config = dict(
    d_model=128,
    init='normal',
    beta1=0.95,
)
Each number is 50 + 12 x the weight over its row's rms, rounded and kept within 0 to 99. Layers, rows and columns count from 0. The size before them is the row's rms in percent of the matrix's.

# layer 4 MLP down (transposed), 512x128, rms 0.183, rows 141-153, columns 0-127
108:45 51 46 57 59 63 64 36 60 47 53 42 54 69 46 52 61 55 61 64 52 49 38 51 51 55 62 59 54 78 33 54 51 88 32 64 31 44 55 40 41 54 67 58 40 57 56 43 38 59 35 31 61 43 65 67 45 49 56 28 56 46 40 64 48 51 83 54 49 57 41 51 47 80 45 37 51 61 33 26 37 40 56 61 46 53 54 50 54 46 61 67 58 60 59 72 44 49 62 33 49 47 49 67 61 54 38 33 50 40 27 52 45 44 41 57 57 56 48 40 64 69 40 48 55 26 76 65
104:56 47 30 53 48 58 68 49 53 32 33 44 66 78 49 73 51 79 67 44 53 44 68 49 45 51 41 60 42 60 54 54 51 65 63 47 48 70 63 44 61 53 55 61 45 42 51 38 40 40 67 37 58 60 38 34 52 48 36 41 53 55 66 44 37 33 48 32 47 61 37 52 56 58 35 67 48 42 44 58 62 40 33 56 35 79 44 48 44 50 58 70 74 62 46 66 46 44 45 41 38 32 44 58 35 51 32 63 58 45 63 49 64 29 63 44 39 51 81 60 29 43 63 35 51 50 37 63
047:33 63 52 41 35 47 64 53 45 39 47 26 45 49 55 57 75 55 64 47 50 49 43 50 49 08 50 52 83 49 51 60 51 49 41 44 42 41 54 64 49 41 34 52 42 44 49 50 62 53 46 56 68 52 58 58 48 56 66 38 40 65 40 64 43 44 74 55 66 50 47 23 24 69 51 66 24 41 62 32 33 34 56 34 52 32 58 50 50 46 42 60 57 54 51 48 47 67 51 69 52 58 49 51 47 44 40 30 41 51 55 52 50 60 51 35 53 65 73 60 55 60 54 39 50 87 53 66
106:50 34 67 41 24 57 47 67 39 71 49 66 44 72 74 54 66 45 54 43 58 59 32 53 78 48 60 50 68 29 61 57 68 62 52 41 50 51 37 43 42 60 58 43 41 49 53 53 40 48 49 49 42 55 60 44 51 41 50 50 41 44 61 50 39 12 55 43 48 43 81 57 56 36 62 40 67 68 25 54 48 48 40 70 68 37 60 62 55 45 35 73 51 56 51 53 58 59 30 55 49 29 38 52 49 51 24 45 41 52 57 32 48 49 57 42 46 78 48 51 51 51 65 42 52 56 46 68
107:48 67 61 41 45 53 61 55 48 68 55 63 56 46 39 36 44 61 63 63 41 65 54 52 66 38 54 63 49 59 71 70 33 43 53 45 43 40 56 43 70 62 32 49 24 57 51 59 42 49 31 44 53 58 44 43 31 48 54 54 57 38 63 32 55 65 49 49 60 32 60 49 49 35 48 69 55 59 51 47 27 41 41 33 55 46 69 60 32 35 52 52 57 66 39 34 78 29 30 55 28 42 63 56 38 29 65 32 36 69 42 59 42 67 63 38 56 47 72 59 64 43 46 51 33 55 36 57
104:28 46 68 54 64 50 61 44 45 47 49 30 70 49 50 46 52 51 64 47 63 52 75 50 57 19 38 50 51 77 63 57 73 32 43 56 39 53 45 76 49 51 44 70 67 44 33 38 48 52 65 57 69 56 38 59 43 60 60 60 60 50 63 51 65 29 37 40 57 54 38 59 43 38 36 45 40 58 45 38 49 29 78 28 54 50 38 43 51 63 47 62 46 48 42 51 57 39 38 46 62 57 84 66 55 58 55 54 78 65 41 56 55 40 56 50 52 42 41 37 57 45 62 59 54 66 48 35
101:55 46 60 32 62 51 47 58 48 68 64 56 61 58 48 39 46 41 56 50 44 45 49 63 52 33 44 47 44 39 63 42 56 60 23 46 42 48 47 56 57 40 43 70 48 66 67 70 62 47 37 48 62 58 48 53 47 50 64 32 43 41 34 54 35 36 45 42 68 59 37 66 30 33 33 53 50 69 59 48 37 71 56 51 48 55 72 37 32 47 47 55 37 28 49 53 46 47 59 49 41 53 44 56 45 38 44 42 22 35 67 41 45 63 42 63 34 18 55 38 60 38 79 71 52 62 80 69
102:56 40 44 25 47 61 58 47 48 41 42 61 49 56 42 28 45 54 36 63 50 66 41 58 45 50 40 57 42 65 39 74 59 53 50 47 35 28 59 39 53 53 55 60 01 50 56 37 46 38 48 54 46 46 58 46 31 30 67 55 09 44 46 39 64 64 49 34 59 40 50 53 52 42 54 33 32 52 61 38 38 54 53 44 48 40 47 45 48 42 40 79 45 43 13 52 67 47 48 53 43 33 49 56 56 59 35 49 15 56 49 58 41 52 63 45 48 54 49 64 50 56 49 41 59 53 48 56
049:50 53 74 37 49 59 76 56 22 40 58 32 67 30 65 50 58 58 55 64 50 58 41 44 20 60 51 42 58 38 61 52 42 38 56 26 67 57 47 52 65 65 45 67 47 47 74 47 57 52 39 53 52 56 62 53 50 43 57 57 35 43 53 52 58 48 60 40 62 47 63 46 44 53 37 47 23 61 69 44 49 32 30 54 63 52 57 48 53 47 48 65 59 43 38 45 40 40 75 64 45 60 50 60 32 32 43 21 43 34 65 52 49 55 54 18 47 54 55 69 34 53 54 54 40 57 27 42
113:55 56 58 43 40 63 73 62 51 73 50 58 56 32 51 56 53 52 69 57 40 45 45 32 53 62 58 59 49 38 59 70 55 59 42 70 42 38 66 61 57 30 28 46 18 37 59 41 42 47 41 47 45 45 75 39 30 61 50 59 63 61 51 69 29 45 46 57 52 59 48 49 45 41 59 38 59 33 53 67 28 36 56 57 55 39 74 29 41 49 52 54 38 52 47 49 71 60 33 57 63 39 47 68 39 41 65 54 55 57 44 52 39 66 87 61 50 54 47 36 64 64 45 49 58 53 44 70
109:41 48 39 67 55 46 58 37 42 73 37 57 47 49 42 50 52 49 42 45 52 39 44 73 49 45 39 40 52 80 59 42 41 64 50 55 24 52 42 49 28 51 48 29 67 58 48 70 35 48 46 53 49 45 48 46 26 53 60 39 61 41 49 39 34 31 48 57 56 50 46 68 51 59 40 35 53 45 56 62 54 40 54 49 64 33 51 80 42 55 36 95 81 49 42 54 43 52 54 49 74 49 51 46 52 51 48 47 63 33 39 40 44 48 61 26 47 47 61 41 59 65 68 31 66 50 50 33
102:53 37 61 55 63 66 59 46 43 54 37 67 57 61 62 79 59 54 62 48 61 53 46 55 44 42 63 46 45 24 30 40 59 53 42 54 45 71 50 47 38 45 50 26 44 51 59 43 52 45 53 57 46 66 50 39 69 41 27 42 33 36 39 49 53 29 68 51 49 65 70 57 38 43 51 47 56 43 28 71 50 47 44 49 39 64 56 59 28 79 47 70 59 43 62 50 32 40 58 49 72 51 66 32 46 51 56 57 29 35 57 62 47 45 49 73 76 48 33 65 64 45 70 49 62 46 60 53
109:30 41 50 78 53 53 54 55 56 64 63 56 41 32 46 63 39 59 56 29 45 63 52 52 39 59 37 66 26 44 53 72 60 74 48 52 54 59 38 33 26 50 32 67 60 41 34 54 40 62 59 38 49 48 52 63 38 79 48 70 51 51 45 76 42 45 49 58 52 57 50 21 62 62 45 50 39 51 71 53 66 58 45 54 61 58 52 66 48 44 53 64 39 60 38 40 62 55 26 45 25 40 48 46 46 54 50 52 47 46 49 36 32 43 57 34 57 34 53 59 34 58 77 39 54 68 38 46
# layer 4 MLP up, 512x128, rms 0.188, rows 142-154, columns 0-127
102:77 62 49 53 49 51 61 40 48 49 61 49 46 47 42 62 40 62 53 77 47 62 50 49 61 73 66 55 68 50 71 53 54 70 41 48 60 54 46 79 44 61 53 54 54 59 48 65 39 71 31 38 57 57 47 62 52 67 62 40 46 55 35 48 58 82 64 38 44 58 54 34 48 70 42 47 55 30 59 59 52 56 43 79 28 69 39 34 48 48 62 46 37 58 52 56 52 75 68 60 61 30 55 71 43 47 45 23 54 56 42 58 45 50 44 56 56 23 33 47 43 51 36 53 51 40 47 41
048:53 65 48 68 57 50 52 51 45 33 56 63 26 45 39 66 57 74 47 47 53 32 47 47 64 71 50 46 47 50 54 39 48 61 62 62 57 64 76 74 43 58 52 48 58 33 50 63 41 70 41 55 47 47 42 48 65 61 43 42 50 25 46 53 39 51 44 44 40 72 61 53 54 68 52 54 40 34 26 65 69 57 41 62 48 81 41 54 47 50 77 21 60 53 42 56 51 56 52 52 47 63 52 37 60 49 54 42 53 38 41 53 60 53 44 72 32 53 43 48 81 31 26 57 52 40 35 60
104:28 64 54 55 26 44 44 43 45 41 38 38 41 51 62 53 72 65 47 37 50 51 38 26 55 57 54 38 47 47 35 43 55 57 64 82 27 51 34 33 59 65 65 71 59 55 50 33 56 43 59 65 41 38 56 58 52 61 57 51 33 39 45 55 38 45 63 62 62 57 56 53 61 57 56 58 51 28 42 64 46 56 47 70 53 44 64 58 65 95 47 33 41 61 61 59 74 70 53 42 52 62 57 46 52 51 53 58 54 67 55 32 67 66 48 66 37 30 50 54 46 59 39 52 52 48 60 43
112:44 58 39 48 64 47 40 76 42 52 65 61 43 38 27 56 37 67 53 41 40 40 49 60 58 55 73 65 62 61 49 53 34 41 79 56 55 58 55 52 71 50 42 45 54 43 60 66 25 62 40 51 48 54 44 57 60 52 58 53 69 40 45 42 46 60 46 59 53 45 52 61 41 66 63 41 54 51 47 44 66 42 30 62 50 62 39 67 51 56 66 26 54 53 75 60 47 51 79 52 48 37 64 35 54 39 70 42 86 57 62 47 39 54 60 45 46 48 18 57 48 59 46 56 62 35 28 62
100:44 55 67 54 61 55 39 62 46 38 70 37 46 53 44 41 56 59 66 18 57 61 57 31 60 50 38 33 64 52 66 52 59 56 63 60 40 49 42 74 49 55 52 64 39 40 33 57 34 57 62 63 51 50 41 68 54 66 49 21 61 48 33 50 50 50 32 67 52 35 65 47 19 60 43 65 35 50 40 45 58 40 46 35 23 41 76 48 62 30 30 36 35 72 54 39 50 38 45 58 51 54 73 41 49 43 52 42 61 43 42 55 41 53 48 38 38 66 40 43 55 30 44 59 49 45 57 40
097:47 56 36 58 69 32 34 56 35 56 61 53 41 46 15 52 51 61 38 45 43 66 58 36 62 56 50 43 50 54 29 40 56 41 45 59 53 51 60 64 46 63 69 58 46 22 73 45 41 40 27 56 36 57 51 32 67 42 63 37 63 42 53 19 39 59 31 58 29 55 58 47 31 47 33 72 54 49 40 51 54 60 50 51 54 65 43 58 31 42 61 46 40 66 49 44 64 56 51 44 30 48 45 60 47 45 55 40 74 60 41 48 51 46 39 33 40 27 23 43 44 39 44 52 66 38 57 57
086:52 44 60 41 49 50 61 31 23 60 50 52 59 27 60 49 53 45 59 50 62 71 46 45 62 38 54 48 44 57 64 51 64 37 55 53 71 40 51 45 43 43 55 66 42 46 24 46 57 66 52 36 33 32 58 64 51 43 61 66 45 47 46 42 47 46 57 55 39 79 62 41 68 81 61 52 59 35 67 37 58 79 49 77 43 72 52 57 41 53 48 44 62 50 63 40 57 57 54 37 67 58 69 38 46 38 37 46 30 44 64 51 68 73 59 57 37 41 33 48 50 34 56 45 36 32 42 63
050:65 74 58 60 55 40 58 42 35 31 56 59 44 33 54 73 76 67 49 46 58 42 40 42 54 59 53 49 53 57 43 17 60 70 61 65 48 58 66 69 59 49 54 52 61 48 45 66 47 59 48 59 28 48 45 52 69 49 59 44 48 19 47 48 25 48 48 54 51 58 54 69 59 66 54 39 59 36 29 54 62 47 32 57 36 71 54 49 62 50 71 20 41 59 54 61 53 55 50 52 48 54 47 48 59 33 38 41 54 40 50 47 42 43 33 52 44 59 50 51 57 48 18 71 56 29 33 43
117:62 52 52 44 33 40 56 72 49 34 61 77 53 64 62 44 42 58 41 67 45 38 44 27 74 61 38 48 32 24 67 62 48 44 61 58 46 39 53 57 33 38 44 35 74 62 37 49 49 54 46 66 41 67 59 42 42 60 32 56 67 51 60 50 40 57 46 52 45 63 47 62 36 77 60 58 70 53 43 61 63 47 42 31 45 77 65 54 58 47 53 32 56 61 44 52 52 37 62 49 34 64 50 33 52 52 43 46 75 34 56 39 62 67 53 66 48 63 61 46 50 55 44 62 24 39 58 54
105:48 63 56 38 56 45 63 68 53 46 55 49 52 32 59 65 49 61 59 41 64 45 26 56 49 63 76 54 63 63 68 46 54 66 67 48 52 54 43 57 54 42 32 73 62 62 73 41 37 63 40 68 23 26 52 62 64 58 72 42 69 32 48 59 30 46 54 82 61 56 51 50 53 51 47 24 33 49 33 43 61 58 31 58 36 52 62 58 56 62 54 46 61 55 49 62 58 42 43 39 69 42 45 33 42 31 52 55 58 35 38 47 58 50 49 40 44 48 36 44 63 62 40 43 65 35 48 37
091:42 56 62 35 44 52 35 68 45 29 45 64 66 39 50 55 47 40 44 41 54 34 15 50 48 44 57 48 54 58 30 57 33 56 46 47 35 25 47 63 50 59 37 39 49 42 64 62 46 47 48 80 39 56 35 44 41 57 68 38 47 51 48 54 41 47 64 54 51 68 79 62 49 51 41 57 53 41 31 76 57 47 37 67 52 43 35 49 55 63 59 33 59 35 45 55 65 59 64 47 60 70 69 51 68 38 42 62 48 38 31 72 65 32 52 57 28 46 35 42 56 51 59 64 69 48 47 50
106:67 54 41 46 34 51 40 35 48 45 44 33 50 45 41 42 70 52 43 33 62 66 56 34 51 76 57 39 30 34 62 38 35 43 84 54 38 39 46 50 60 50 48 43 52 49 67 67 38 74 43 52 35 62 54 62 55 63 35 53 59 26 35 46 49 39 59 36 73 61 61 55 61 61 60 56 59 59 53 42 51 57 38 52 20 46 60 35 53 60 51 32 35 43 64 51 50 54 42 59 42 57 57 57 41 58 57 53 37 34 35 40 21 59 61 65 48 52 53 58 67 38 62 19 41 43 62 46
099:48 59 46 54 57 58 49 57 44 21 43 32 46 51 48 44 53 44 43 62 65 54 22 22 79 59 51 45 56 29 83 61 67 48 47 54 50 36 41 60 37 38 42 57 64 48 51 54 36 55 66 63 44 64 58 61 61 59 46 49 63 57 51 27 62 40 37 46 52 65 43 63 43 80 44 37 31 33 53 62 55 51 24 45 56 41 45 61 70 38 81 34 39 57 44 56 41 33 47 61 56 62 57 50 59 46 59 46 71 60 54 41 59 59 59 59 59 62 58 47 50 53 39 59 53 27 50 44